config = dict(
    n_layer=16,
    d_model=768,
    n_head=4,
    n_kv_head=4,
    head_dim=128,
    d_mlp=3072,
    vocab_size=36925,
    activation='swiglu',
    norm='layernorm',
    norm_place='pre',
    norm_eps=1e-06,
    positions='rope',
    rope_base=10000.0,
    rope_fraction=1.0,
    qk_norm=False,
    attn_scale=0.0884,
    bias='none',
    tie_embeddings=False,
    parallel_block=False,
    init='normal',
    init_std_qkv=0.0202,
    init_std_o=0.0,
    init_std_up=0.0202,
    init_std_down=0.0,
    optimizer='soap_variant',
    lr=0.0025,
    beta1=0.95,
    beta2=0.95,
    weight_decay=0.099,
    lr_head=0.00615,
    grad_clip=1.0,
    warmup_steps=200,
    schedule='wsd',
    decay_fraction=1.0,
    decay_shape='pow',
    final_lr_fraction=0.05,
    batch_tokens=262144,
    seq_len=512,
    doc_mask=True,
    train_tokens=899200000,
    steps=3431,
    dataset='wikipedia_en',
)
Each number is 500 + 40 x the weight over the matrix's rms, rounded and kept within 0 to 999. Layers, rows and columns count from 0. Numbers have three digits each.

# layer 10 MLP down (transposed), 3072x768, rms 0.0669, rows 2643-2714, columns 320-383
543574400529509496475474526555497512484568543514564504457509495540482554468461494552486513495534455434506470550558489491571446511489475497454504566519495447503490564522501503492530493592503427
506542558521477543518472388469565550530515463602536479462474516452508456477521525512520506501526501507476507540545480519507502475489499454452456490594482492479507411523496509507467587472519466
591563501514498440499502531473428509518507489514481462451536490505519462458533567537473480550543488499565515457495525387527536526505523489508492474540530480544503505491463504501488524485522460
542465469524547475540551440504530447460451504548434498522540465550521491486590471517514458607495470497494509489457443536540525522458597548464497479519451475556565500503471516541465497518477516
512509424553445515602486434443482483456501472446460464480518473490525406472499530516535487552538439518535526575498472510544505511489501530534415458557473536536466582481475431491526543440512500
448388441559459479490534457486487514528540535398511485488519520476507503539540495503481451484510535475514516492573473587436502492427495513521526525465436492484459443514569556534510479472456524
496536537496461508499436572471538432560421486418452470500493532489518483559471539548544504500469486537524499500494453484503507547477436519524494474549496562442518516525540557461586519481457511
533478408519483556423547431454479488467549505473452461567475475530586482429531513546436521515544427466533552526514609513493475534545462468492481475488499461449510510433507440490512531415510467
488542504508514532460418500454435462552472418500472381476530472496466480465502510463456490546522525483419526500521505478454483479514448422429493573462535477510533524527546496435549535574535449
547485515469507500482486455500442478554529542569433521493487563523463516496432512510502561576613521542567520518524451532522538467521519557443504522537472503483484526463463473472489436505454500
516494488520518528463495474497439499471510478538527454493509514521468523514448511430466502537531502488509462439520467504460456536495560558487578472530541493493578508471543500498455459483504453
485448526543461476441450537530551493477466438506486585585545549544529463470437519477437524511568437499487468567455500534522516469521518432479499520481599410561506456453528503523493543539565417
505510505505492489530452540517489503466499459455494479496473445467505486583494546531506516494579533537493505461498419500515490531545575550446608445505514500513459505474514429486522548490566484
524438441416529532478451471521536521501575463539526530552415536501504463473515545445511513458504458535458488531383485460481489502458417531537509584482507509514555498522579551490504529554536472
518493446507522563478528507494562477462572528497503488512495491461472509462466512555485510515485474522604470480463535438453432484468513440435509487458453548456521493522481525562538569448435532
428516432446444530549576467481485442509521449535494534559479468515413522571538524560436448507499536399549546446471520526510473538423409457488524480484534524458434510489470515513512504532441503
523458488523413478451530475530526482490534513518558494528401529528498479513517517565513469435501382514478518482536523525503546489506494573452524490543514482518483573510508499495522477437465482
463435575475460537495500441545551476514522475533528522411440546551511574502486435566508463477532539550515538472504525531469412484496526539576460413510525466463454461435472500544514435404482440
479516454508486413476442436453437499459539521556461476523475481532512511540434516490492594500515512477556603567440576394446524523522562471505504508449471468514522487565488523505518522491541523
458498487511560455472514547503385618589522440519505504475491490534565524486494500414486496499519480470426466539555494474531513451522489472454534495489523459456497470502539514489507518467443540
464514527510509476428551485480535481458539504440466507554466529543447513542487497522482513512485439542498530424488492465549493509497496473485502492488558478427540478525460489518476571446507547
529505471478472478469535535500474509417495511442524523503483527504479513509530545501492490418543483521500465494463473485512552482519454500447506578455505436444443600448551457500480481481446508
453494488583502574526509522502530503506502569513594506519567473535512491523446547473487527574462501506485510501497561555537486463562497497530539511491497469531490520438555557546524493561445472
485448513474446487553549398440486489462477516519490514507488461530479459486487522501522517543456451478477468472412542532487525499504550418565559468542480505528518492475476469476518505489535492
538458499516524481530504536474477498558484512513476552518540501555494463526494535446524549553472462530508522530464533441506498503439459419551476427530554428508520483504505549494434540467557484
471467520562459479456544530514503490479505556538387477537510478502440500515515494471497560548519550503435531522478473584513486485477534493503461491455507477453479513454412459502467516558508517
513532514577467521602483524560522455531480483566504483480485530510522489514513526409472563508504456503535510469467508504560545467478485585567524459397570461482529496414548550532456511411520482
550514470514502540511545471547505527478498477513530404534514516484535487484491514496509546468578520580511544566518499505517490454523506472514515497551504462447498537520533479533465484464466482
477481554510458448396605530502539448487470490463451516494526499472449480505537466419474479525505476436489477516466555523502572524543540495483407495488489424509465527515475469563501488437536607
536386549528505512444522536471503467465439491555534502540510496526485503456518428467451490425570495461512506446524562520507496466465554439460494518440482530449551438575536553573458536476411540
505517524521360492506502438552473515469481482492484503485517437541482517538554509480478466493417553452487569482594426494556419429470506471437525469467493503510517461425457480520472527521567483
478529476467499501498498502549527472525567538488541502517540490509464474523459485523569549431493530505529488537477464466507486508538581481547556486515546491447515525558464513483488539492478473
538444505455520514515484507449533584464492501497475540521535445572431575562430480592460452524523508504457537567494493422501518516442488514523484522541441491422425554465462406489467477484463558
499548499498525471495481500550566478475506562543532520511461450499463562508413488473524491507488497446507493490541515499486488574492517395540536508552484510459494505420455545472547446563519551
466422526493534505492458502562565508566476484440491545492438450469457546461536488529507494493483489581500472459521440407464494573485491524552563512522520543456564485461544510465571517468520523
452533444541452475512574464480511477468536499480495470507489515543514588473487550501573496494562514510552478449414457501453503483507507509468529449504452478595549543507479455535469462499484561
527544516494460499468557490507399564440448551446469472582537427480556525512591541492534450475532467449456521457439506478434564511441457519600492494469507557525522604497573424517460406368466527
493499478519443481451469527532530484459461455512421558423494545540447494464505432467438558553504561499542495520526493503464543462515506510475562488434558457554494440443522474431499492532499399
526453424499521537537497494568462454428511534500460509521456505495485456502447511504539462545412567452500488505503543485510516463472501503525545517481605494488507447561527442422487543537404525
477457514474579474473573489487462528527526519447476499543486479488521446489557547491542514437543518465501473422452531578496513430584510426531509487541500544622478453452515517495593429483545504
473546553484487493508482477531464483527491518465552522458435464509571518484449530481454461433478555576507476398476504487438521434517534500482512466546501456469531496489500499477547567535454539
512519496542543474461471475518489534429446508519445506538490513551421493480476504552536489428523454543435510493488513499484559527529481452521478555510499424507523526467530472514576545498511512
489509463521547500530444464470535510472594572499510521513413541492460469590457534542427455447511531398508509429462443491529508561518503527548519515412507562547505550579424524534504515487488443
530507487554436418493451454445505452528464420477541502479509491471468589483538494551507569508495504442469494427465433485447470557500471522464520534562564472488553538534433507457505447512479513
451547497525474460516497596534494504571477481541560496595544565420535552490478574506514565500496554492448503463487567509494488500452457544457530538494603474525478474525493518581436463506483542
450423536504538549505568525548531467532531458510462457545479448526463476500527466464528523537454550477577517510495513526518473470431561534541497480467533454502507465587515490518567433510511491
529598509524473449550538503461483547427550437492557522500475500497536466517505503464448407450489470488499536411492527485496475445462506475524539470491482465576496514555423458520576525474430443
394510470419449429493512516455410479546502520443473556583496537504508408528485557528512594442516452593529489560520429523472529494552494515452496536523543586496455459518537492506444546501503466
525526511510464519578519540483450544440504511510523521568506491544515488440480402553489513534563511533462454518520462519485447513427496574488525538468505473447536521495429487484443449452640433
438497442490523524552500505461523501500507526569516493463452490391553470447516488503477524488467436457503537471473493536467496448440508475431486478548532555578491512441483485570551507594482533
573451471530514433462437495530500479513438521453478464453485532553604538589478486448512525518426480500512461498514510535498554485501434492499492512464452441509496530586547522533544448535516483
417513575507478473482558532533457541537505500402467476529527528499519546487525517437454462484501485480485456473534525465449431455427509525591514464550476562557498508451492531465533482553486503
592468506527474494502480548577558449477573459505525518455527462458498536535503528549493522492422478588420457560512502560460565493502517570581527521480507542463517481538441468495584525456552490
497473547530496565479529460486513544486483548519433506469347460467495507494482520585498532461444517519486513535482515564448464493487537522492447566481541499521378444506480490494502496474535519
502500488517570509518519520441549487465501507476561552497541506522542523480506523549535608446476512498514516512504455505505559494514489552476515431598465477493516503472518442409500528495501526
497479515507463541516523548510534500508485508463550440478422526561429457541560559448475454461499565568532476377540572548425528577545423548496462550560458478475502456478418460509542545485524516
491406475445524488547460478530496541517509510522494491456449453489541532478498519479481569491477568557506518455569537554510449515517564512501515457522503499452501493584529473524454442462424514
504473468429498570553508484503556503506493492462500468573460469488459482538460507502449476539413504515482444504489481478498522514507504477481512447523528543581475482486554495497490541474486585
459608517449561537558539465519496479510430489507397489454423490425515572539477499488527474459478576489506496487545469531482512549482476469518539462446451432533411495467503521452574534568486543
461493489492502470481541481520509507498610532500475433484498481456463473502539485521526569554497479527549466509459565529508513440512506544519560444512475507543467491541509450480501485518490521
428586542496518509476510456479454543546458506540463493567428536506474434441483514404484470505502456492528524461518554471552466514499529538548496450513534488488500435463502543434516521456458489
471480510528521450458513501507430479443542500525525521508581500507492506425483428557496494456499488492517484501535510559462551498592513501441517515523537579563582640492474469500511505523509551
491461545485557537545423452423513514450500482523486455479445524520443524439556405483515415484410444451559461506551451508497444480466485546481571486535468513483490483497583507545557482554437524
496511509493479458462493542493453547509515486538481512546452504545521452552517460460472433496461545520506545516459534507432492475447509524521475469515501524466518465502503528498504464514450499
490492530565501467533479521550517504479473506571485452485477444489488483555528516574497513502556555520563426481513546572543566455558454464457413468550438476445463533444500460569449551555453450
522491501464534523542454510510539456463570462486520503438534471525504424503590479551519511546506483529550457539483473547498541440560488499464504577520518511469593501510576569494491531499504552
488484489506517496467496438509504537468543463519655474458478492450441574506519589536506546511542441491495501529470473532533448543542523471479562481492533517474461539525514578450437452482468525
512518548458484448503544481476428543476461503472464501466516455589499551446503455509533442418453484478424515472561495506492459444512502450488458471530497519495549578512523473547494542499592502
512479571535567553500479552443454488536476500442556470557492527552570491545575461457521531546479562451493501480516500534514454423500467490554483567525526544478463439511455527525442508532456509
561522525503472498545439569542525483525485471442483581594517500550538499584519405502492527560554478528496427454502516438462407483474498490559407537525453499478492586525518524490494464444476484
482480462516508545476477511510528424412470489430467454492489505482554500590529547451522516474519496452524430560450533543426545542508510443561488506499523480416519472513509513487466470461447492
553450552514510480538454470527430473382528515523512477465467500446502490475535432483562485486396493444510466490526519538544536565510508489522481481461463486452519482468437463515533525556530517
# layer 10 MLP gate, 3072x768, rms 0.0671, rows 2644-2714, columns 320-383
528518541530432524536489450480540478431501524561395501564467546459495488401441464589483498501519488509495516467580529553497528559524523485547457439535437473494487506532516549528497525493510539
499536556502485494585449451552466456545468470529503508556512518483536449517581454498537458530512492429551506431527556550523488421518496446496524448475493469538501528502528459526573570519577516
504464544470474418518458480420516498410474537519457499487539520451540530432522585428520483483535517520464548439569432443512524532450469593534481523502451499522554586541490517574516527521459539
517460477455417447554496480501481447507447439525409446490495509445456537465558518544532501506484477546488460505461477480583534530504487528519564414486526473497478509602498493535448525545469528
431508549502455465457478474371518493512485525476487481558430466566571490492532508490553470523558465562553544457513370503447529510522511569550499494507432588538574560451431466515505488526564454
516510438506542426603481478473491511429553440532477568535481534501530564461443524520439535544560501591460559462512523499419440521523489460432577495496496507569525575434509497572418435478418542
510467460482555424522541517432454481491500508468505399489591498584498472507445490519500480518534432502513493501533499469439545501519487553498530552550471525465527480515533516474512456448459415
534516544528558498528473450496554461524486496464471457509374554505521484414533591510496478543470454636467456449557454422491489486489457424450608485606506516545440498422481497508466452434475559
515479467493485501489434472478452470454515559522483479549509464566538496472450460586454513503467491466469444534518470500614532497519499479520509501458522473489457580494531517536450450451454505
531551406490482586500501479496450465512486526487488488497488481544515541540547533521479520468514502453443462467423510484492515434458512486571563535502523523437470510513465515563540454558472535
480482489456466444461496524413490563442508458579544499536493533475522487463469498480599462541483482555460502416464534488470570509475474559458517508478543564485528566477534446549482472461487523
520465511572476489514539532520519574500472453502586474531501515464505519441544553484497478487508416515477526629561483448496497514487490542471507473486513501477517487486542531451511493494525501
541564491483534472524474439459507486526452409517529577498532562509474535479529491469392575552491587515502489533491473511520430502559540483448494476416472442477485468541587477522465568540442458
514488411415536503545420536535529475469515533449522455499518507527516516469535456497528442439493473475501559471530496446564504479473512468512514511485589467458512484510457468475498585520553464
543483490464499522501493474435546489589515482509491469520465529536524424513548524541546477538615471542520498424502596482449386447498460463540499565493500540521442478460500404479477510525417573
465526486495539452542569483495519494490468571432619505463493499478509490471557496554512494529434407528482460541534469502402480563550599547533465535463439468479494430474419460504474502466482484
533478495535489494510421490482455486515486466511538512548457638533491397459523508531481519467529548558520596574557500493509533593524503357463493511537436495461430417538486459515459455442499527
518430473497546451450557520531474572491460492547443511464502472478544504496477545518463454566568455513581517532580514542517447502556477499482551487517493485484579552461420578524527496487473477
478456501515497525492507495541514469538585486393495520501476509535522494532517475482493498455525495495520472448550492493496480482504558509477482510440456481467468471464542499523481562501460490
494484528517524554547419471518435442520489442500467580477460540456528502533455422516475454507472480430500462533560500551482487511571525543542455557518504563513467429462494536547542520445498500
478458449551535474530468494472454492520527487512465529463459488567543505496613476471481504521481567501485540515471468496526537521445554478405541491490427502517533529549442522518437545507467492
498473463504504575461481519519478555553456461558460530567419470500519493500523499475509512460478487491529468422527449443428563449522591540492486430463467497508503513513550484466489546472548501
543446566512537522511508541506502463509446572527486451518533564527499420543523451542517412557521497478503488526536474543524553554452482525487488477509356488465472437501485482532529531480485539
542493488483464491442567465503465464587444543561528502517468534523538495526504526581553467431502566512467460515518531524505517549522507468472493465540515467491464484504461548504490472525523530
502510467542500484467508454523451488544509524500527550490484527484491576508499515536508520487485516513459582549563473475495504462512510552475475423472468454476520479514429470499520528441453552
526538473461467481445458497514531475478436433549545488515542499466529476508441503583432588526427478460499536443523470534491463524483470512519490495454531578441504458452505453455500497492432433
527485501508475438486485537509516507530456499478506428480578511464474526472438449475483496469456440484542518493472513448537591467546515638476602502480538447484504529500513437492558437451501494
450425511506514436471488503491560481506512492495543516483524513465466563443466486452501469490532483506458479474513519583529520517512596548429521418554509459564474567514453487561508475448438567
535516513469437513457577507462518541523508566522548473377476536422520515400584517523513519503533535535528458548506516507561495482505447512489533522502524500490436514521488441462482495614487506
515465579531511438518446492539434505524458486521489438494444492512564456473430496448451498499524534486492487452460578441486496473491491440471530464453428473537456425513540503518512488523481527
517554525509544536481536543514491543574433485470512516501466508500511530499456402507522497562470522592526483525525484527498506481448479487523493478502486490499478480468569521452519545445466546
475455503519517522472524542499524490468519453462503475513542408467535516487544487528513528503472413512490543456503509542486528489437458464524479470513475500538409537596439499519577542453458464
444570603481474474472485480484504447432537454497445455510600562478537475536484500485517577493473496526485528561517524389472531481604479457418490473442553423558449425624527465475508474475448525
497483559565546480517549529532484503501510511527521499524486528505524512502434556459496525495502500547505485515511545480456528597499500436520460449491453504515527511519451476469483455509511469
459498447544420538511446510530512543565523480453494505540429536519552588479517487543505477428478468468533486519565525426516514621510469541559511521492491464530500518552517523409444513518430534
544529495494543516525534521560472551511493544447517604471538538495460463495428626572482478485506497541435535563492437464476549504492496511459482451444470556484502513455557497465445597546475529
522474484527543450454531511532555544507470522501559444486475486493440458483485556499529456523561456503483445570509539509510544509455480577454495464428458556503451463510493493458528498536522530
454462434514474494546464501580528478488508485509494530513513509405455458556529535442503474480464505500495514461451604467514470532568513538491506461483545502518496512462429514433527478538523465
471540447510490512524594482489469482475442448539482563509481527486458498507493500461498493621527501550521469445545497517432463487476413509594517517538520622522531497503460522451552585489498494
488491482508564464452545526502503494497527501550558558478518528466498494501537477506508464498494483517535566514477438513459510466422523489488505431484510513487556491496449596453524509536564506
460534560477563528523447497501572573532493410475536525504532551519448470509435501587569518534491511514485555494547542498467565525590503490448449498521525418478453532452474477482452457533519547
490506441507472451501394492513445485553468507527514436421477450478470507440461529442437459431450450494467469546547512498494453444454513471510459473522488524494462447520516541515540505547456485
539502487451518521477461515416470463471472466512551420484523527503503515497488523500548487458498542494478463435505441494457517524565467537495453426550542509554486483523502550498522521458585613
389493525532552528538484499472494543469480512543538495493470490498434500530465491437505407532462553433491459452517534555464433528577554586511487446390469544532503495475499472513497494572558511
450442504470501479517518509460445457542555417516600420456518514538528538469593454548481486512467459567432488589454546487525461524511506451467520534454552504507523521495489495473506522578455383
456574515521510570425513516459524500565460498525458435522485474476519470494481474533521474452515459481481510478545511484494536518530480467600464489519379436494536517551446450538497457505544445
516502580476450462494491527471448432510492447519540508461514480522477473464556467528526547518481458514488524522516462557464516464541509560512418505528433506480462517533523500449502541518485558
497554462597552479474509561560453484506511525575470554445516568434483500440456456554475576455489502577481502478468542528490429442503528537452478479497522555488473505452481497515531564476578546
446527547508476410544496462509524471474609476537457557567505521493565490427469551559529490486451451519515466465521429543558600568530540488505507570516457437520462491490536517518520486479471492
537513482528488479524455550496482478582545505551451496545454504542478432498481503441496448499486431514504498401500566508465518551524529443447519454507498480589417550503477533477495504499501518
430452533494480518553514508509453576568478458555467514458462514492499533491574519593471558469492486534490439509507516552504571467485524514506451492527509505442500507460494514526449488454563404
497476523508510487521508505561426474506499503452517558479423469472496478570478513551501443528454529478475582514498427445494482473521431542481480522549539449531431528411443421519467463536491544
513506447420493494411518595498466475460466546459408505522583441566475543498370566466523492528478532489428472470462480519509512528531489549556510493498449517512500506484502413501501514492430452
479458474506567462503502532522496529414505476486483516480452574538494475474453512541497557561581494483553443501543490502526595505505461465515523499503540496480470518506466443479495547541500484
486583498467485457577467495518507507505518489536555509525494538514417513505523432602502446526516476467529539541477549535496477500472562507537515511424503493518539452553474550440464516497575505
480456533467508460508447560536500502421559539458553528525497475458497413576581551495515540577507460522527487562556536526561477488519472438490515519423410496466572518471494492519557494495522521
570467518516537499597595421459451502496520552543476437430501480547483529522477564457506484589470559461472474530469489411483546536471498488513551458468474487458487447531463525470488527535495557
574429438580474565471584562528553510524426505468501577464454561502447491510515511491482469540560494499524485560537532529539487546549452495447523494591506452548527474521467481497415498513520539
429513507535500500481477472528445469550442540412545454567515532492501526574595500485437507521453497478455485498432496446543444465523534503453435501528564491406472422576466483472477450556507565
454541492469512470389503549517458534398556526448513472503473444453468504500515539533524517499537494473398496458570475486394499442529530418500482496469504479495533564527509497508448582467449520
530511480514519526534520487526484485511540510509532443493477469479544538499547523491490552459603518461468508533523475502461543467520537488468578533473508451492513489539472486542530444454459604
508557487483600498529548543509498541535458563501497549566501481522559417483479531574542415552607515546472577517511511482478550528478417497405495457511476526456494540520444451586468528498530485
538514538498519487461522471454508482488467463535521516524431485528520439530520538447518494481452525549497499406540488559566512484489494538500443518509549481507438494489527495611432451508500488
491462533419471499554474433490515483548520491573579517487514438512562510487517543447499517497521511486454524548516536543500505407534479511535517426469518407568460500442496522501519520521533505
492457485523554454499556521484450545458506433486509495551441444519494504434501546569498455474454473493482484481480474458561460460489473455517507482530501485491543465497532493554383485481442541
480482503418479563531529492532453534463502514510512498531492461512396514451509552540581541447412497404493511500479479481608490525529587515560455537459524497447492493467514531549485425529479479
492473516506501479510519426502511484476466537537479475548490506548516504486516444524548524516482489321471427547483552520515395513465491537536549521565486470556595536543518471529517431520478517
480480605520564555527557471451529451488452537524415557531414527518456440516403473541483470497519550500446454444489527502465549512467522477475473414559452583536494440440556451508450559522522532
517473448487487519534535457487505523458433521520528484505554511536423463508458417521545506525425556477521489501518519546580493452505520515481482459524527534489539530506425490524469467526443501
495471540497495548493436492453532467482476503489471492454515549480481542506539562508594490505487469517523528458493532557499469478468429473497506486435519526504491541509506488503453556469510554
475440511582471493504606510467443541526511473471511482514472465463450515501496573476512517518505550542452492573433464535493477529465484496514509493468498475523521532502475453576623481479513449
# layer 10 MLP up, 3072x768, rms 0.0701, rows 2644-2714, columns 320-383
523482498511514523541440504435485504490476533527395534584540499595441509473512498500504529494484529486517497498438440512572532560537517517457534434516505490455591481492557492521566455510498520
536518570531528618483500550551472517567523516489466464481526513484556537519523481524479486494502508538544543537502463507515513460491548545474455517540552450546431476498545559459543468452525416
501435530474482456476501472443539512507472516473451521473482484466425558541496502533509491471440488496464518478436445566525496537473495468508530488455488530495541438504477481555526538495511456
467530530539535424568581519441512490502473435466554480509573521497556502531491478513465520511481459473520465526472474539466513503461447578418454492525526505494502532517540457546487531506473547
471490552491493449504468492511505538502620490528436549535533532527529504575486490525560492535489525492509502519483501454531533550432521595446494505514453487547478532492486511542511509494489512
492483491468510564514453590520521502488500490514457521431549481604470536516468521500547533548497498535499495512496551550486519558563448456549454546546502535531480514541527472516544534493455552
507486475579488469494488426413523416539504523550485447469500455527505505550496455474502444486490550472514493573590456456547500456520531475449486440566517428511549465573546549455495541411444528
478502525551488516509486524445580530490502437488530523459511503523568448540464534501447475474490531500486412482520549513552520431504526556468571467518466478471429460498525467518503427503490497
478470506437481512516458510542523558501481504545509432537545509525465489467455496513523579464483502509541481457544526455522480566452451475555495472582513504449532493555494590516485497415510522
439594430587511468506457482554531531580494527493601449500426527534470506527495536526517478543556477456534489487518506520533508475542507562544465481488510600503513554461471559543529484544494535
426457545442458524546499503489541454507499515508478512484463514576536491558469505496485553552523556504524461561478501415465477444486516396565530531482474440533468551504429502525477506429503409
496573484532534463486495477566384453463508467458604523485459558579524516486534491534492420481502521550446429513532523397496506551492482559548567527541508541497455508481526503537575524532427445
460504504504582432555455545457502523512494478534482488525395608544541483472463499509467466497533517499449537533495404474465487512561491556415552437511456509474570544419549556438470479459500477
525534475554404517450492467493569482482541435516462504531557546533478538542509552483518467544498529542538538513429513466565531506518508524527482473512506509504442514439527485528499541567525497
580520460546500457472461529546492543561466467481498546536508474501553483479571534424505523478484513450497527446443470521604474533456524514550529511550393490534437487505561512520457503448472465
535533479447448533463411496482566465544571461540483527488522530563621579579518493492442461490535451576450566511545533510508451494437499487397521509461565506475464559489561500473572461529473494
494485522484519468489541527531509463521472452542453435498482514465468573498494551535478454484590471571411489502511473401573479500525462486544507474509465586490498471517434513475403458430515528
527485408546533549517530558486506520538495482543472468475477509443460491508531503453420462540503489504483529516447451539503447565545492565462500464521529461500495468511556500529516545446442501
430561468509532478556507492481528444464459475518467443509571474497473445527490564510555551533493546506474556513520464479492452486455495505485459531485490485534506437535518441562463510452456457
529519512459507544471510483502544477480529464429505443494581560481467527507516489521492513518593507466510558504512487503514493579467464499486490497514525463498537453534464482490482504466514461
538438517502490456457479500408550460528481477443499531471495532438516568486551546521508472483490518477514567506503507551512490435486497518478460507458485455509495494506507478497559516509515486
534520474501437459432549446430453422462560463569480497524440465553391469530541574474484482499514524531476486446457518411497506510508496519508470477453590484507483571471528585455511439513529501
499571455473564487556552563539504504509476562443529515460562531476499610475481512480525477488503518560454460500514432485511488512473480467487504513502516528502586474438453453501491490491531528
463505496455499544525506472456554567542577500576508480485548559489495483495510508517533465442534439527513549504511541453526479533503531415464426564522491567528500594413511493475520551465473482
508467522458561551441628459518472493560482447498501541430552553531479507502535445451479506548570452421523483463506520528524507512463506414488523525403580489467513518513435521522484530516482425
469511535538467522562538480487514509510576549544509530526428497482505505506455491442501518450445480551553489465568486429523436503479472535499514549449498453460480463459548475427570484503524488
491465515445489550497479507530464504482516535560489537514457476503489484437518472492531487513488516560384505433488509527475498519453527492485538510495473479576515552500558496532552537483388557
500458562444551561474457498508489449515516421445512426529575512508512485487524469522500481521597513477498414456514441550497445441508456531506533487515524425534486475565560472553531496440500444
476483507531436484432504467502517550479493556477451551554515541485508481480551531510491536514480577525504443445483572489471563546498519528552476543467529527481447488488477513503501507544453497
443435499534518506513519539498441508501443505518532491592529519476474514487541524468501457497484534513527469493519509555523471498463468555513466477475503453513495482432454484478524473545499506
545518486501445462449510484559483532479453525515503492561471508601500463529554534487486455544463562535512536499515499473569507474520427480521459468497479526511498437488462467462481417520504481
471507489506401495491585424504458521423558461538493481509521470485518472467555541394496527463527529478529535459605447473445489563437498421526434572455524455515599491486522506479446470509445515
518505518522516461479506489482447537517491542480563499480526442472400514469479531505532606549523463547420472454543450489549508520457549541538490564469453504423503531538588465582469503531499557
497472499518498484583496477532473471460462550488520514444552502487598502500481464466455500513526510500504546452465457535539491531487546502502564468433487524428554493474521527488440461478459494
545512442511454583535465457487478478513536448524527474531391495512481539560474502442579552462527523468468467474512447445464472491551497524488589486512509500501542443499464515531479461409488491
482410550474469500541520505481467481489532546534458524576498449448523537513473549570491470476505542492522582603492506536471537515489521425440445473525536466548502571467469476505557444417473520
463506548533546481531428475470503566510547447498523508471553526522546489468446531468539495444509457478557487512523534403517544519527483473449543501533518519526460525500474519481524413502434446
463560501444469509496422432454475452590533532493489455425521467544503475539523511466507526486460464526476514420526457564482450520511507509561489536504478437512623502536472519498470479495488521
483516527492493525431520481540573501514485493490496487526535507489551487508452481427436489503506564468467552491454478569551513501448536435522535513477469511505486491516472423516493451507508512
507550501423451531477540484515521437485499478505518476460446490497514508522538577495451522479561451439535529439518528471541529479522495507507471451538499578578473629459502524484488438570537547
478491585519510522525441467514492533546520557489472495510486462552503499488561492483450516480553467490518514476400511479499490496588562472454518470476520516506556478513459506577478513538535528
464538544477470496528482476524524555503525532490548533481484548501453531492511458565545552464484524548492460578475463499465491510556472473521486539519527507507561558452528444500498446488590515
556481544511511482545445479563505493543498554409513524520457477513475515506431441532421463517506473505516546487501504515489528502477501480610512503472519515488521550475456429504483518482524492
466569460580462481555513465501499514485517541434525481532518497415476490502445439500462455523471502585544437544474602515478489485545529504471511470451492454490504533520490512520461444477566505
499536493471531541513500425518475508508533458537549497489574539465469461534556442431490457511446529466522526621520465538576469500478468462516469419556531453508542484543500535534518519462546447
537580478532492536465464537458492477554428473437491505524527479515477528460552464488566501496543548528542599432559537515521450466553526485528479471475566490519478496572445440450483413537568520
464496484510524436502545512506517451548472461526469427520477467493438497577545531490436548566519487535536527531502383503483475456555414488533459495476488558530510517518616501536557533526437472
497480540509493451485467523555502425488459511539479481554505491421523532538506483471497528525529465460518506413493528462468530474517552477508387478471535507473541540522465572500525506531469562
467459506502513526549531493491500491494489483552444483489479542509547568517540488554564464542505547451506541488455511541532533503533448484593506530527535454560556516476490382511454483527490570
569566514514496444510572474452493503523484496444425444452434484529490536575498462515594493514454545518466454527527485482496487475537504516468481487449494438498533450559469416595438460494610545
561491505467546503467440498566494516502523541511475514483533478478461480510487525531445491484513555544465442494475494546491511524565535488476521475562519480486482548454522516414494584519456496
518505510484511529551538512477500555419537540530405479407510515492485534465545454500555500480539419530545479460523467551523421527450452491493481440484515471453431513515493524506408527487573483
562457597478483522575527560465516462543495628517477505497490465513565502520458500471564482509557452500381514422474506516507511518445501461488477538504518457482522552500469534513496497470542582
497521467564579491574552516444554508456444555518501439541491489440457486540486508531486622493475460514583558486482503445496498491529552536563526552538512514522523475485487490445546516519509465
512531480565452450484477520585450503486513582464486421548487491458496547522500499466490498470471498513507535480527468536466511566487508524502520535434478444494586540513521372528538465517549559
458554537544457500545483526561506543486501492438463532439486468509474507443505492488525491500515525480480541510523496499528423454492414523448441406484550467580553484574439445561568494459433534
599472508469487538454508590472532476473489446470462576517483498518512531525527453471503513500460466579387511474507600435489583534491500497492531519477498523554524515461528512506532512567465527
544496518531468450461443515507493439499544480503520544508476481585501512526449503534470504525503535511460529494551438533495495528488513538473545531594561472508542491553483475487412554422492428
472499474441532520508515501507515465583535508522519451475491514527448506457440561514498482531533503496480528537468485543423518470443467524506468534519493516517479558494518474499506580497453486
509494483540512512540542507497457487473464568480519501511505525475488430457535528508466463537508440559488435525535496491531525525464585474471552550498498463473428500484469475467505525526504517
493518504550565497571534482557489478541505486522463483491496461560476501510530483507490589546473481526481458517408486512510436501454419498543456478444438423537510401483522466481479501564516461
520504455530510415412452481517558516485477503482470533419506558543456561498476513454534463486521553518502507512570524479471410485504497508496440536475541505519431543475557521553457549505424515
496511484530541467484509490454447510507475510572479470446497483515493554456520493434464519499482488516512550520451513437479461536463520477512502452539486496492478475576514483469518529485545541
501494472561557529509448545518523536484498452495525512510477479520499508491509505530502528533515541526460437425511608480547463449555423491538497514518547506520481468505373510511530552548519543
465506485578531480550571539583508545553484471493525548456522492470448475555463487466605520559504488504571508476484521599483457522542391456506540469573560466465538466514601511539457575451482512
551456516517493397545615443417511537418480456465552474471536438517526498535526587502411566440510425475535499500468490538547497540529514496461561560481476571500505510495509526520479560461624544
483497462463568527553510450513524492528550565509498463480487508506511460470467417496557490547541519445484524530498501418510498507532562516470527525556499537433533448518502494502455479508545509
550495492485535473440523471424525529489464489516456514432464471505458504527513448450449527526488533518530537496518532481526448540517508509512533463406480469503513468500583473524511510503532480
484485503577532403472510415494520509541445553465455521514604472503542524468463468512539498523529557533538535447543469516529471585475516532477489522500516529499491485488485472511456598508563531
442476476436482498505521456514527549484523507514417483505464468472523487468493417573452467471508473460518492473463459523487481508464472516541506437498551495499536486530455433486450530475526527
508535570498520511449570510512484447445481488481574408477511536421562501465494461450488475472484457483514495521447492543451490572515573459510497603458536521494473426488501403464528477482411488